Weights of a small transformer language model.
Size: 13 layers, width 96, 3 heads of 32 (1 for keys and values), MLP 256 SwiGLU, vocabulary 4096, 1.67M parameters.
Training: a variant of Muon for these matrices, 116M tokens.
Each number is 50 + 12 x the weight over its row's rms, rounded and kept within 0 to 99. Layers, rows and columns count from 0. The size before them is the row's rms in percent of the matrix's.

# layer 10 attention query, 96x96, rms 0.104, rows 0-72, columns 0-95
104:34 60 49 35 50 62 56 54 54 64 56 54 45 47 58 49 56 34 63 42 56 70 46 41 64 39 48 36 37 89 42 67 48 48 62 53 33 49 48 42 45 60 42 51 59 29 52 40 38 65 59 40 50 50 38 46 58 42 29 54 30 40 64 41 54 59 87 33 23 50 18 44 58 59 45 37 65 32 37 53 49 68 51 46 44 54 41 43 51 43 54 61 54 62 58 43
135:59 69 57 68 63 63 52 50 44 46 54 33 33 40 53 38 55 40 46 30 55 52 49 66 66 55 68 56 57 46 45 52 41 60 49 50 59 63 24 39 63 39 35 58 39 60 49 30 30 55 22 46 37 25 71 42 63 47 57 27 39 48 44 50 59 53 62 21 71 37 58 58 48 36 68 44 58 69 56 50 64 61 43 46 49 48 46 56 67 49 41 47 47 57 72 59
116:33 66 46 49 59 65 62 66 52 45 57 75 62 48 57 49 37 33 66 52 49 58 49 44 71 35 65 56 47 67 54 44 29 57 51 49 41 51 65 47 33 57 34 50 63 50 57 32 50 40 60 57 54 58 41 70 58 55 34 56 40 33 34 58 63 52 84 41 39 58 12 40 73 66 49 30 69 48 57 41 61 53 59 59 63 54 46 45 53 46 65 41 54 44 54 46
116:56 39 52 57 61 42 56 58 26 57 48 21 39 50 51 52 76 40 44 41 37 62 39 48 45 61 78 49 45 50 49 68 53 62 71 50 43 61 34 59 64 47 40 40 56 50 47 71 28 44 31 59 49 53 65 47 63 61 47 33 40 48 59 47 62 38 63 11 55 37 75 57 63 41 64 55 61 45 49 55 42 65 45 53 45 45 45 55 47 59 53 58 41 68 74 59
132:50 65 47 60 47 37 79 49 70 51 44 81 57 59 73 42 31 44 67 58 54 46 43 62 58 43 56 42 69 63 63 19 37 55 43 49 56 52 65 56 58 55 22 66 44 49 34 44 62 49 53 63 52 66 30 44 59 41 36 49 52 36 44 39 45 50 43 56 49 76 33 71 72 72 58 46 46 44 64 45 54 44 53 61 50 57 36 37 43 47 49 64 59 47 52 50
115:42 46 41 48 69 70 47 41 52 42 56 35 77 31 52 24 64 52 42 36 45 38 42 50 59 50 65 69 41 45 35 57 50 57 53 36 42 52 49 63 49 52 57 30 67 63 67 51 35 46 30 33 47 58 52 70 50 79 41 57 35 37 50 39 65 46 72 39 49 30 51 54 53 44 39 50 59 53 43 47 58 69 34 32 45 35 58 56 44 46 66 44 52 50 77 70
130:55 56 54 50 21 35 58 54 59 58 36 63 27 57 60 44 37 38 67 43 60 56 58 46 40 49 33 50 58 58 56 46 46 60 47 64 49 47 61 49 51 53 59 81 41 41 44 43 66 67 66 64 63 58 41 47 49 43 46 53 58 50 54 26 55 66 37 65 37 66 44 54 49 71 48 33 83 46 61 51 49 42 46 78 65 68 29 27 62 56 40 41 66 48 43 45
106:36 64 40 48 76 84 62 48 37 39 64 55 73 38 45 45 63 36 41 65 58 66 53 46 54 20 74 58 32 60 35 48 54 46 60 43 56 45 46 67 43 55 46 41 49 49 47 30 39 43 48 52 37 63 58 58 45 60 55 35 47 38 44 49 52 44 59 32 30 57 43 45 66 53 43 47 54 34 53 63 62 69 56 37 63 56 66 42 42 58 71 32 57 27 56 62
079:61 28 46 68 21 58 50 49 42 57 51 62 34 49 39 47 61 31 61 32 49 60 52 37 41 71 47 40 46 73 43 61 62 55 37 55 34 57 38 43 30 45 52 48 50 39 71 75 54 53 67 48 43 61 72 49 52 58 39 69 61 59 77 30 51 47 28 55 52 31 49 35 27 51 62 54 45 59 59 51 32 55 51 48 44 35 53 63 51 68 62 58 53 44 54 47
067:61 60 68 53 31 07 51 45 52 59 42 60 31 54 57 48 48 47 58 53 57 47 56 57 53 58 29 38 39 52 49 45 52 72 52 60 62 49 45 52 69 45 38 82 54 43 24 54 80 59 51 75 62 41 34 45 54 49 51 54 58 58 48 50 50 54 35 66 41 56 44 52 48 63 39 44 61 43 57 43 50 57 72 68 65 58 34 36 62 53 59 72 64 57 41 41
079:76 54 43 65 70 31 32 58 51 52 49 54 34 55 59 51 43 55 48 57 46 45 57 47 47 39 38 33 54 36 55 49 43 52 59 60 55 47 49 58 64 56 43 89 30 53 28 46 58 43 39 46 53 42 39 35 36 41 64 47 52 67 29 36 64 57 32 58 41 55 53 65 40 57 54 31 75 43 61 57 27 52 48 43 62 61 39 42 59 49 33 43 67 80 39 55
057:55 45 50 54 73 71 45 77 44 24 56 58 43 38 53 64 43 45 47 54 66 69 55 48 42 56 51 34 71 62 74 41 47 40 47 37 50 51 55 64 48 58 37 37 43 48 74 36 19 39 56 59 25 45 67 50 45 35 44 28 50 44 41 60 65 51 49 66 24 45 39 48 51 53 52 74 61 44 46 55 46 55 36 29 58 63 47 50 56 54 46 35 54 33 43 51
073:55 41 46 40 38 59 61 49 48 55 63 51 52 43 43 45 64 24 47 47 63 48 52 61 54 79 58 65 47 61 56 53 49 63 58 44 59 47 53 52 52 46 49 25 60 56 70 46 40 66 61 52 63 64 48 48 63 54 24 63 43 34 76 52 53 57 58 57 71 34 48 58 51 63 37 83 29 44 61 36 53 65 58 59 19 32 40 65 52 44 64 46 55 30 58 58
073:26 51 57 43 37 60 57 16 46 61 37 41 68 55 52 34 54 38 47 57 42 46 48 58 52 30 51 56 29 46 28 66 60 58 41 44 49 53 45 36 37 45 65 44 62 46 54 58 49 59 57 50 44 64 59 54 44 67 55 60 41 46 69 59 39 45 38 32 68 49 54 35 51 25 50 43 27 57 37 47 62 47 72 61 38 39 64 45 34 45 86 58 38 32 62 43
075:81 42 47 45 50 35 38 59 41 54 66 57 33 42 49 62 55 36 56 36 73 51 54 64 50 80 46 49 60 51 68 40 43 66 74 60 66 49 50 66 63 45 42 61 48 63 53 45 43 59 47 59 68 53 30 39 60 46 26 61 53 44 47 34 70 65 51 63 47 29 57 67 45 69 39 67 56 43 57 40 41 60 45 47 43 43 31 69 57 38 34 53 67 58 50 61
073:61 40 43 42 38 55 52 34 43 62 61 47 47 42 49 51 69 18 52 47 64 54 68 60 44 69 56 59 28 68 45 67 53 67 55 51 65 51 46 57 51 43 51 31 74 59 67 50 45 55 59 57 66 59 38 41 57 55 38 66 38 31 72 59 54 64 44 44 71 37 54 55 58 53 35 69 31 40 56 40 51 59 67 56 34 35 43 73 53 41 66 49 52 31 66 59
077:57 27 36 50 59 51 52 83 57 28 62 52 34 49 42 67 57 53 45 55 51 45 52 26 55 67 61 80 28 65 56 65 36 54 27 55 43 48 41 54 57 62 56 49 52 44 48 41 53 36 54 41 56 51 76 56 53 37 53 62 57 50 69 51 34 62 75 62 38 61 47 52 66 56 41 36 52 37 66 64 33 56 70 59 44 61 43 56 61 66 46 33 48 54 46 48
083:39 73 61 62 34 50 59 73 49 71 48 40 61 63 44 32 55 65 20 50 54 36 20 57 62 44 54 69 61 39 58 37 40 53 69 54 55 48 51 33 60 69 44 39 34 43 58 37 68 55 64 32 67 69 31 54 73 50 45 40 50 44 51 73 54 50 62 45 54 74 44 52 53 61 47 55 44 47 57 64 45 41 45 50 53 43 51 37 48 43 58 41 64 34 62 54
084:42 64 47 24 49 40 53 58 46 31 68 40 45 76 54 58 34 54 61 33 45 43 41 40 73 44 40 49 48 44 65 35 24 64 58 53 56 48 56 44 40 50 30 59 29 48 28 52 70 22 59 43 34 57 54 41 55 63 46 77 53 41 55 46 48 57 48 48 61 41 47 25 48 48 39 49 55 51 55 69 42 48 47 79 65 64 38 55 54 48 38 41 62 64 38 42
081:45 51 27 36 49 54 45 34 63 49 28 43 56 37 52 34 72 33 73 53 61 67 57 43 25 68 50 38 54 45 34 31 46 66 42 46 55 67 35 32 44 57 35 34 46 59 69 19 65 48 56 49 30 49 34 48 71 42 45 51 50 39 52 46 47 48 46 41 62 47 49 50 53 67 44 47 54 42 62 45 56 48 46 49 72 49 62 58 64 75 62 66 53 46 46 32
081:52 53 73 57 63 50 76 63 49 65 39 55 35 49 52 57 60 38 58 36 56 60 65 76 45 66 74 44 64 52 39 71 48 31 48 68 65 40 74 52 58 61 39 41 57 56 24 52 44 54 38 48 58 70 33 54 78 32 55 51 43 49 60 57 46 50 38 43 44 42 29 36 56 70 36 50 42 42 47 33 43 32 65 54 52 42 58 46 37 52 57 57 54 56 37 48
076:46 64 42 53 64 68 41 41 48 57 60 40 41 57 46 55 33 52 52 59 66 54 59 42 68 47 18 58 38 59 71 70 71 35 39 60 64 57 62 48 44 42 43 36 52 64 47 69 42 61 18 57 49 55 68 47 59 42 56 42 39 50 45 60 93 56 48 33 47 65 41 61 34 43 55 53 61 40 51 49 50 69 52 43 48 36 50 43 60 46 64 41 67 34 59 52
085:68 82 58 51 46 33 42 34 62 44 50 52 56 49 67 46 58 52 57 42 47 56 35 44 49 58 56 36 60 49 49 63 56 50 59 71 68 65 42 58 32 44 62 65 67 59 55 39 54 40 66 31 64 57 60 52 59 59 57 46 30 49 33 53 41 76 53 38 61 34 45 71 43 32 69 60 17 45 60 47 50 65 43 56 47 50 47 68 25 45 43 27 49 57 51 52
082:36 36 46 61 47 41 34 43 49 29 35 39 62 49 63 68 45 31 46 52 62 55 35 66 44 61 38 49 48 37 64 45 47 48 59 48 64 55 43 71 65 38 59 35 49 36 65 48 34 46 66 42 52 43 50 65 51 25 46 60 46 38 42 61 32 65 57 49 64 51 64 40 43 41 63 71 48 33 50 45 44 53 46 43 30 31 42 60 79 57 75 57 23 63 40 62
093:46 38 49 47 44 68 41 74 50 49 60 39 61 33 45 56 57 32 56 66 59 69 58 59 32 48 47 48 31 68 53 56 60 63 47 54 56 70 59 74 51 45 51 43 53 62 42 51 43 66 59 58 61 52 59 66 53 41 39 59 40 30 53 55 42 58 60 48 38 68 31 45 74 32 28 81 50 54 67 39 64 53 48 44 31 44 64 57 75 38 44 62 42 48 66 56
086:42 61 41 70 54 44 35 36 44 59 40 61 60 58 58 44 46 46 37 70 52 52 58 65 43 35 63 61 39 75 51 37 50 48 61 48 67 44 50 31 41 47 53 44 45 39 33 57 30 22 35 45 42 55 58 55 60 55 25 49 48 50 37 43 49 34 46 66 37 14 45 45 21 50 56 47 57 43 67 46 57 56 38 44 30 48 57 54 47 28 71 63 59 49 39 65
103:45 42 48 50 32 47 56 59 64 53 46 33 56 58 41 56 63 53 31 47 41 61 54 75 35 58 50 50 53 51 47 59 55 62 59 35 38 61 56 62 65 47 50 48 52 56 62 50 42 41 42 60 45 54 74 46 61 45 21 33 45 38 47 46 69 49 52 37 75 58 40 61 61 46 31 73 68 56 62 37 43 46 48 52 13 32 66 62 55 45 76 50 19 50 44 52
087:67 44 41 66 80 50 47 61 57 55 70 38 54 66 58 67 50 34 49 47 57 31 33 42 70 52 60 56 42 64 66 29 43 41 66 47 54 43 63 68 87 51 35 59 41 44 67 40 52 42 50 51 34 41 30 42 36 40 46 54 46 42 26 38 52 50 54 52 52 54 42 49 45 78 58 50 57 39 58 38 45 47 53 35 27 52 37 48 51 48 47 73 57 46 50 33
097:57 36 58 53 50 61 51 33 42 57 36 47 39 72 48 45 57 48 59 43 48 54 36 46 57 47 82 69 50 37 85 62 60 35 42 43 46 56 65 80 62 68 26 43 70 43 40 44 42 63 37 48 62 62 48 57 39 48 29 47 49 53 47 60 37 54 41 32 45 38 54 38 49 52 19 53 50 46 52 60 65 44 38 42 54 59 25 60 43 47 65 39 48 47 55 35
088:68 19 60 60 51 58 74 50 40 33 34 55 51 53 48 51 45 52 56 18 54 61 56 41 38 28 63 22 59 24 37 43 51 35 45 74 50 48 65 58 52 52 52 59 39 47 54 62 56 50 61 46 51 54 62 51 41 75 59 45 44 56 41 34 61 48 36 59 40 53 44 45 46 62 56 24 51 54 68 64 45 63 34 49 47 46 48 53 58 51 57 61 61 69 21 47
094:68 63 44 40 48 71 76 49 51 47 46 26 48 34 50 46 38 66 51 48 50 69 55 39 47 50 53 62 38 55 32 50 76 64 35 28 59 80 48 55 46 56 40 47 46 65 61 76 43 51 56 46 47 42 52 43 67 64 28 55 42 50 55 75 57 26 43 45 46 49 56 48 62 34 55 68 48 42 56 47 43 30 47 57 48 47 52 81 61 36 43 46 51 61 67 51
088:45 38 40 48 25 35 55 51 38 46 42 39 49 48 65 68 40 68 33 68 34 59 60 47 47 32 52 63 34 39 54 55 49 49 37 29 42 61 66 57 49 81 42 53 60 54 47 50 35 75 46 25 40 35 56 38 65 77 36 70 58 66 69 43 56 44 50 56 56 49 45 45 69 57 59 56 37 54 52 56 42 61 49 60 62 58 56 36 52 44 46 62 39 58 33 72
025:52 62 46 49 49 67 50 61 69 38 40 51 54 70 47 41 48 35 58 58 28 33 49 57 63 38 48 53 51 27 65 64 49 52 34 40 58 50 74 51 32 59 49 71 55 56 30 66 20 63 65 33 40 68 59 75 59 51 56 34 49 43 66 51 74 57 63 42 59 63 39 49 59 45 48 34 53 50 58 55 42 52 56 50 50 66 28 42 44 51 71 53 47 29 41 44
018:41 39 55 48 43 73 38 62 44 54 63 19 37 34 55 53 53 45 58 61 48 86 57 64 41 64 63 49 42 65 43 52 62 47 44 68 61 44 38 55 44 47 65 66 58 63 42 62 51 33 54 41 37 55 71 45 72 46 51 46 43 61 58 40 43 57 55 68 64 38 59 11 45 48 61 36 56 44 67 58 76 36 52 51 61 66 48 51 62 43 48 56 50 44 41 43
019:46 30 58 55 85 59 40 42 50 34 57 44 35 48 45 42 33 35 36 56 24 36 50 54 54 26 49 47 41 50 60 68 41 49 55 51 71 46 61 57 37 46 56 44 46 70 39 38 38 49 54 33 24 32 45 72 60 66 52 37 50 44 50 71 67 66 54 50 40 46 64 70 62 51 38 40 42 43 33 47 63 64 44 45 46 37 64 58 51 68 37 39 59 60 51 57
028:66 66 53 61 41 59 36 39 40 50 33 31 49 57 68 51 58 23 46 50 24 46 35 60 59 35 53 41 42 48 41 49 50 41 47 40 57 55 66 63 44 43 61 74 37 61 28 42 28 37 45 57 37 54 53 56 64 60 60 38 54 48 64 51 69 41 51 40 63 83 64 64 54 55 37 43 48 30 57 66 51 53 49 40 64 59 35 47 45 36 50 48 53 24 31 40
018:27 56 55 66 65 59 54 71 41 37 56 54 34 64 47 57 27 48 27 33 45 50 53 42 45 54 61 91 37 61 47 48 48 55 57 47 46 40 71 64 47 61 35 43 44 64 48 36 40 40 45 63 42 55 54 54 31 47 38 53 64 35 44 64 51 71 44 47 33 63 44 33 69 39 39 56 42 51 48 48 49 55 47 53 58 41 50 46 15 68 50 36 62 34 48 52
021:54 71 53 45 49 73 33 50 50 61 37 26 49 68 53 37 36 32 49 43 16 63 37 66 44 34 39 39 51 26 40 53 45 36 43 53 69 47 48 68 42 42 70 62 36 52 34 49 32 55 45 43 55 47 44 42 51 58 64 41 44 62 56 58 70 52 52 56 63 44 73 72 47 49 60 41 66 59 38 65 46 41 55 50 36 54 41 54 60 26 45 51 59 57 62 31
030:47 29 47 55 33 34 61 45 52 52 57 62 57 19 49 50 55 60 61 56 95 47 47 24 49 81 58 48 41 70 43 64 60 69 55 41 47 63 47 36 68 44 34 38 57 41 66 60 63 45 54 54 65 48 47 44 42 60 47 58 43 47 38 32 47 57 44 47 41 55 21 36 64 59 45 50 46 58 56 42 59 50 46 59 53 41 59 58 54 66 54 67 33 58 64 52
025:41 53 46 53 66 83 43 61 50 42 62 42 43 70 55 59 44 47 35 38 63 25 67 58 39 37 57 67 46 48 44 52 44 53 55 50 58 41 42 72 43 48 49 49 38 49 60 32 41 41 78 58 47 57 58 58 42 47 39 44 63 18 47 55 38 55 63 45 53 24 43 55 47 45 48 61 57 53 43 47 35 61 59 57 50 54 68 50 33 43 61 28 50 06 42 56
028:56 69 57 42 62 57 31 43 51 51 45 42 43 61 55 39 41 43 51 48 11 47 30 60 50 32 35 50 51 23 65 48 49 41 33 56 53 43 62 52 32 42 65 81 36 65 36 50 28 56 55 49 39 54 56 53 47 63 58 32 42 68 63 55 64 53 42 72 66 60 79 63 44 46 51 34 51 56 57 58 49 56 52 41 59 57 29 41 45 31 53 51 64 43 51 44
034:39 30 48 64 47 18 52 36 53 56 46 57 55 20 49 38 58 51 58 61 53 76 33 36 47 66 51 39 50 58 43 59 61 53 53 50 53 68 44 37 73 53 48 54 62 39 33 69 69 49 29 51 72 40 43 44 61 63 52 54 48 65 32 37 54 40 65 54 46 62 46 38 51 53 53 48 53 54 50 48 58 32 46 53 66 31 49 51 63 60 68 77 48 81 61 46
045:51 29 51 57 59 21 66 34 51 57 55 65 51 27 43 50 57 59 71 41 87 62 42 30 49 63 51 32 48 60 44 41 68 56 60 52 50 50 36 42 67 48 29 49 58 35 45 72 57 51 39 49 41 53 47 41 45 59 51 57 54 59 31 34 41 39 50 45 19 44 38 31 51 59 48 56 60 43 36 50 53 41 45 47 58 41 53 52 61 59 58 76 47 74 64 49
040:68 49 52 53 34 71 60 69 40 45 55 45 52 61 39 54 67 49 48 42 69 35 75 50 40 67 62 52 56 65 35 39 48 60 75 54 51 36 51 68 51 50 42 28 49 50 68 34 43 38 73 46 54 62 35 50 43 46 42 38 50 32 63 46 59 46 40 32 54 28 31 58 46 61 39 73 62 39 53 45 32 71 44 60 47 47 47 68 60 62 34 32 59 41 47 60
083:61 56 48 63 33 75 46 72 37 56 52 43 51 61 45 49 62 39 30 58 44 33 79 64 47 58 64 57 51 58 52 57 38 53 78 47 56 49 52 60 53 58 45 34 54 63 60 26 45 36 59 50 60 45 28 42 53 45 52 43 48 30 67 53 68 61 41 41 79 36 46 73 54 58 51 50 47 45 68 50 34 63 53 54 46 36 44 66 52 57 35 24 61 34 47 65
065:31 54 58 36 59 50 36 33 66 47 39 51 47 59 66 43 35 50 52 58 33 61 27 51 52 28 33 56 42 28 55 62 53 43 13 40 46 53 59 43 45 48 67 63 39 55 40 50 41 67 44 54 35 46 78 56 51 47 53 56 46 62 47 62 42 55 54 69 51 72 64 44 52 26 54 48 35 58 42 43 66 37 55 49 43 67 57 28 36 31 68 58 43 39 47 35
098:65 49 45 64 42 51 51 65 24 55 60 51 51 45 37 49 63 38 37 51 62 37 76 65 48 66 66 47 55 66 53 48 43 57 96 56 58 52 42 60 58 48 33 42 60 55 54 38 52 38 56 53 63 49 17 39 50 53 49 46 50 35 55 42 67 55 40 28 65 28 43 63 51 65 49 44 60 42 56 50 34 59 50 52 53 31 43 71 55 62 35 37 55 46 56 68
068:55 46 50 62 32 78 46 56 48 61 48 41 45 51 50 45 66 31 50 54 46 49 82 57 41 54 61 48 50 62 41 66 46 53 67 50 55 54 51 54 55 69 50 33 62 70 62 31 43 36 52 48 62 34 38 31 60 40 61 41 40 33 67 58 67 65 37 51 76 43 47 69 62 56 54 54 48 44 76 53 40 56 49 46 49 45 43 68 60 50 30 21 72 45 48 66
142:56 51 42 75 33 83 52 74 57 49 45 37 44 49 47 48 59 58 41 54 33 46 64 37 56 65 57 52 44 76 25 48 50 40 40 51 45 54 49 48 47 67 58 41 55 57 66 60 63 21 41 31 60 41 63 53 53 45 50 50 58 48 65 55 57 45 52 77 45 52 51 46 51 65 45 49 44 43 72 82 45 55 43 47 55 49 42 59 69 61 33 30 68 69 46 60
123:57 56 52 54 43 53 50 72 29 46 51 57 51 57 52 47 62 66 27 65 43 39 67 67 56 58 64 52 59 44 61 26 40 54 84 50 55 52 36 63 52 52 42 37 42 38 45 22 67 48 63 42 47 56 29 60 67 62 45 36 64 44 48 50 66 48 52 20 57 50 48 66 59 63 42 51 36 45 54 48 44 56 58 51 61 20 61 56 39 64 67 47 47 25 56 46
150:33 48 47 36 59 57 71 50 33 20 60 45 61 45 38 54 49 54 61 39 31 37 25 50 77 49 40 42 32 39 43 26 46 54 45 58 49 49 47 45 38 51 34 52 40 55 44 57 67 41 44 31 42 70 62 56 67 55 42 80 62 40 46 55 43 53 50 43 57 57 47 15 47 64 33 56 47 48 45 76 62 64 44 58 60 49 54 64 65 49 49 41 50 67 52 46
150:34 35 41 21 54 64 52 30 67 40 41 60 38 41 64 44 61 47 84 52 58 66 60 44 34 45 68 34 60 40 38 38 39 56 40 47 46 53 39 34 50 75 43 36 44 46 64 19 55 48 42 44 27 48 45 43 77 39 49 42 58 50 39 57 59 54 36 30 56 53 54 73 59 59 57 44 58 53 52 47 55 46 46 34 56 53 65 62 59 58 62 57 67 50 46 38
163:50 71 64 51 72 61 69 47 46 55 37 34 16 50 39 52 65 43 47 35 40 46 69 65 58 62 50 27 68 47 41 67 69 45 63 57 76 49 58 41 36 50 49 41 59 50 32 41 42 48 54 48 61 70 50 46 62 43 54 48 56 42 64 69 33 49 49 52 34 36 38 35 52 58 34 53 40 62 35 40 39 33 67 55 63 25 72 49 42 50 53 58 50 55 40 51
164:58 52 35 49 64 52 50 49 39 51 60 56 50 59 56 49 30 63 66 62 64 56 52 31 70 41 17 47 38 40 49 64 64 45 55 58 54 54 66 50 44 44 30 31 40 65 41 56 51 58 36 73 43 74 65 48 58 30 51 49 44 53 51 55 67 48 59 12 57 50 34 55 45 42 58 60 72 35 51 55 30 67 54 53 38 36 54 48 63 52 46 24 61 41 42 55
165:63 54 55 63 48 30 32 36 65 61 40 62 55 48 82 62 58 60 70 46 41 57 48 35 66 45 38 43 62 52 45 40 54 60 57 69 56 67 60 68 46 51 59 43 52 61 46 46 47 37 69 37 52 48 42 40 49 62 60 37 18 36 32 43 56 70 60 48 42 41 45 63 56 32 61 64 16 49 73 48 45 45 55 45 44 40 45 62 30 50 39 32 51 59 44 58
148:34 42 41 66 40 54 37 39 51 23 19 44 72 57 54 65 43 24 40 55 80 55 40 56 34 65 38 51 53 39 52 49 54 45 53 31 47 58 49 54 58 32 47 51 46 37 37 67 42 46 55 42 49 48 40 65 45 38 43 74 45 34 52 45 45 63 40 52 69 45 67 25 49 56 62 67 36 48 47 54 52 63 62 51 38 27 47 65 68 51 68 63 47 51 50 44
145:33 45 46 47 40 68 70 67 60 50 78 39 61 33 44 43 44 29 49 63 47 71 39 52 38 35 53 38 35 62 48 69 47 62 63 50 46 54 48 69 58 46 52 41 62 57 50 38 36 56 38 65 70 58 58 40 48 52 57 54 21 36 71 61 35 62 45 46 38 63 40 33 75 34 36 51 53 40 61 42 56 37 46 51 33 53 59 62 54 41 47 61 50 37 60 72
160:38 72 29 50 61 52 51 29 53 47 39 67 57 40 66 56 39 52 38 74 45 54 54 70 48 40 63 55 38 74 49 52 41 38 54 37 64 41 59 34 38 47 35 39 49 41 50 51 47 07 21 52 62 51 49 55 53 44 19 49 58 46 44 50 52 44 63 60 37 16 46 61 35 43 47 52 44 42 45 50 57 48 31 38 44 41 52 57 55 43 45 66 51 58 46 63
157:51 35 57 37 36 48 56 55 55 57 46 42 39 47 43 67 68 46 31 37 40 46 44 76 45 54 46 43 43 54 57 71 50 52 49 54 42 50 56 53 59 51 52 75 59 58 71 51 43 45 35 38 42 60 65 53 61 38 30 40 58 43 26 63 67 54 52 40 70 66 49 71 57 52 34 63 73 56 58 43 43 56 41 37 16 47 62 65 65 41 74 49 23 59 43 52
161:58 49 57 76 72 57 38 52 51 46 67 51 40 70 64 52 65 43 37 41 27 40 48 39 64 50 71 63 42 39 61 26 57 32 52 41 49 58 52 58 72 55 36 49 47 52 67 42 48 45 40 48 32 42 30 41 31 43 57 53 38 26 25 59 41 29 53 32 63 49 48 41 43 81 67 62 57 51 40 45 45 48 53 50 35 58 39 55 42 43 57 68 55 43 46 57
161:54 23 50 54 61 64 41 38 52 59 50 45 44 52 45 51 52 62 68 59 54 55 43 46 50 73 66 62 42 31 75 48 53 53 44 53 44 51 73 79 64 55 38 36 61 52 60 38 58 50 54 60 62 53 70 54 40 46 26 43 57 54 47 49 52 46 27 27 45 26 54 34 42 48 11 36 51 52 49 53 75 51 40 38 60 59 45 61 42 54 46 39 50 45 62 30
170:52 46 45 67 48 40 63 61 34 24 55 56 33 54 64 43 43 43 49 48 51 57 49 49 42 29 57 26 64 24 40 61 34 51 43 81 44 53 51 59 60 51 62 46 52 40 60 70 63 47 53 62 47 63 74 66 44 60 41 41 37 47 33 48 54 69 52 60 40 57 53 37 48 74 41 35 43 46 70 60 32 58 37 47 42 53 44 53 47 54 53 62 38 52 12 48
169:72 67 33 58 55 56 73 48 40 35 48 39 40 54 49 44 49 67 55 45 47 63 53 50 44 54 62 68 31 65 26 33 65 55 29 37 77 81 51 53 54 58 44 47 48 55 57 69 50 72 66 61 42 31 50 47 64 47 28 57 48 44 46 73 42 48 41 44 36 65 68 44 48 46 56 51 43 38 39 53 42 29 51 58 61 64 50 57 71 43 48 45 38 54 69 53
166:48 33 34 54 41 41 46 42 18 48 49 30 53 45 44 52 56 62 41 54 38 61 57 49 57 26 64 49 42 25 59 55 59 70 30 43 47 53 54 50 35 62 36 52 58 33 59 39 43 75 39 32 44 40 64 44 70 82 48 61 43 65 57 32 49 45 49 55 54 45 33 57 54 53 55 69 46 55 51 39 40 68 49 56 62 59 56 43 39 43 33 72 40 56 37 71
091:35 45 62 54 69 28 33 26 40 50 54 40 45 43 47 51 41 61 46 49 13 43 55 62 47 35 56 39 39 36 55 60 47 46 68 46 48 64 64 41 59 67 33 61 51 60 45 69 71 18 38 59 63 61 55 44 59 49 55 66 66 56 49 69 38 52 44 42 41 84 56 54 50 50 41 57 37 38 61 49 51 51 71 44 48 65 44 42 36 49 42 61 55 65 58 54
079:39 62 37 48 56 54 35 54 52 62 38 54 37 46 36 45 52 47 46 41 67 72 57 47 44 41 50 51 33 47 34 36 69 35 65 58 47 36 40 56 54 57 66 56 39 59 71 41 36 42 64 49 73 44 50 21 54 53 44 36 49 58 64 65 46 40 57 59 53 74 44 52 45 48 59 44 23 49 48 50 51 27 44 42 41 88 59 44 47 58 66 50 50 45 15 58
095:35 58 51 58 45 58 61 48 48 36 59 54 51 40 34 41 41 45 51 51 21 45 30 29 47 23 49 36 57 42 33 54 57 48 71 32 32 43 66 44 44 68 48 29 37 37 64 60 45 41 53 40 46 58 62 40 39 43 53 34 51 24 46 44 73 48 56 34 29 57 51 43 30 34 49 45 46 37 54 36 54 35 39 56 48 46 47 50 35 78 38 64 37 39 63 52
083:56 44 35 72 50 58 14 55 58 65 36 45 49 50 42 61 55 37 58 40 51 45 60 61 39 65 47 57 27 50 52 55 62 54 45 46 39 53 32 82 36 37 53 43 60 52 56 40 37 61 45 39 38 55 37 51 60 50 32 53 31 52 50 32 64 59 45 63 54 55 37 59 41 26 42 48 37 55 62 44 25 37 40 55 39 38 36 75 44 50 80 60 62 54 48 60
093:49 34 50 62 52 70 45 52 61 56 44 53 55 69 41 52 57 48 58 32 46 32 44 59 42 54 41 42 37 43 47 60 56 51 55 43 32 45 58 63 28 51 46 42 55 59 74 57 50 48 55 42 39 50 44 71 53 74 37 58 41 30 72 33 55 40 69 44 51 45 49 69 44 38 41 66 40 54 53 36 27 52 51 30 28 56 39 78 45 64 77 57 62 34 65 69
097:55 29 50 42 64 66 29 55 44 56 47 39 50 53 58 52 66 64 66 29 50 28 81 66 49 85 58 58 37 52 57 54 38 59 25 44 45 54 37 67 44 43 51 62 61 69 57 45 51 62 33 53 47 39 28 60 53 41 52 66 39 47 55 64 43 62 46 62 59 54 48 58 47 37 51 50 42 60 62 35 42 57 51 27 37 30 64 63 56 43 58 44 66 48 37 66
088:40 50 48 66 57 51 76 54 64 41 48 70 56 49 46 41 50 58 51 48 48 36 38 40 61 31 42 33 55 43 43 49 48 37 70 34 32 42 71 43 60 66 16 20 35 43 47 64 78 36 47 64 50 54 61 54 49 81 50 39 51 38 51 41 51 42 67 38 49 66 50 63 67 62 43 62 62 42 48 49 51 35 54 43 45 57 42 53 53 61 66 65 63 41 59 47
100:31 27 46 64 36 62 46 49 55 56 48 56 70 48 48 45 52 46 51 40 48 49 66 65 39 57 61 58 50 40 65 51 43 54 48 31 37 52 48 60 39 30 54 54 72 58 75 39 40 53 32 42 57 43 39 53 55 40 46 67 45 32 59 45 47 37 64 54 52 51 41 44 57 38 27 59 35 42 53 31 48 50 44 32 32 25 64 71 30 45 59 43 58 38 62 91
167:49 38 56 60 64 75 27 56 51 59 45 43 72 47 51 44 57 66 44 51 48 45 56 44 50 54 57 52 40 54 38 64 61 46 63 38 48 55 43 56 61 57 65 26 70 71 72 49 27 56 40 37 41 49 61 51 44 61 50 47 41 40 66 54 57 52 63 43 51 48 48 55 54 39 38 68 27 49 48 23 45 57 34 20 24 39 61 74 45 48 79 44 44 48 62 61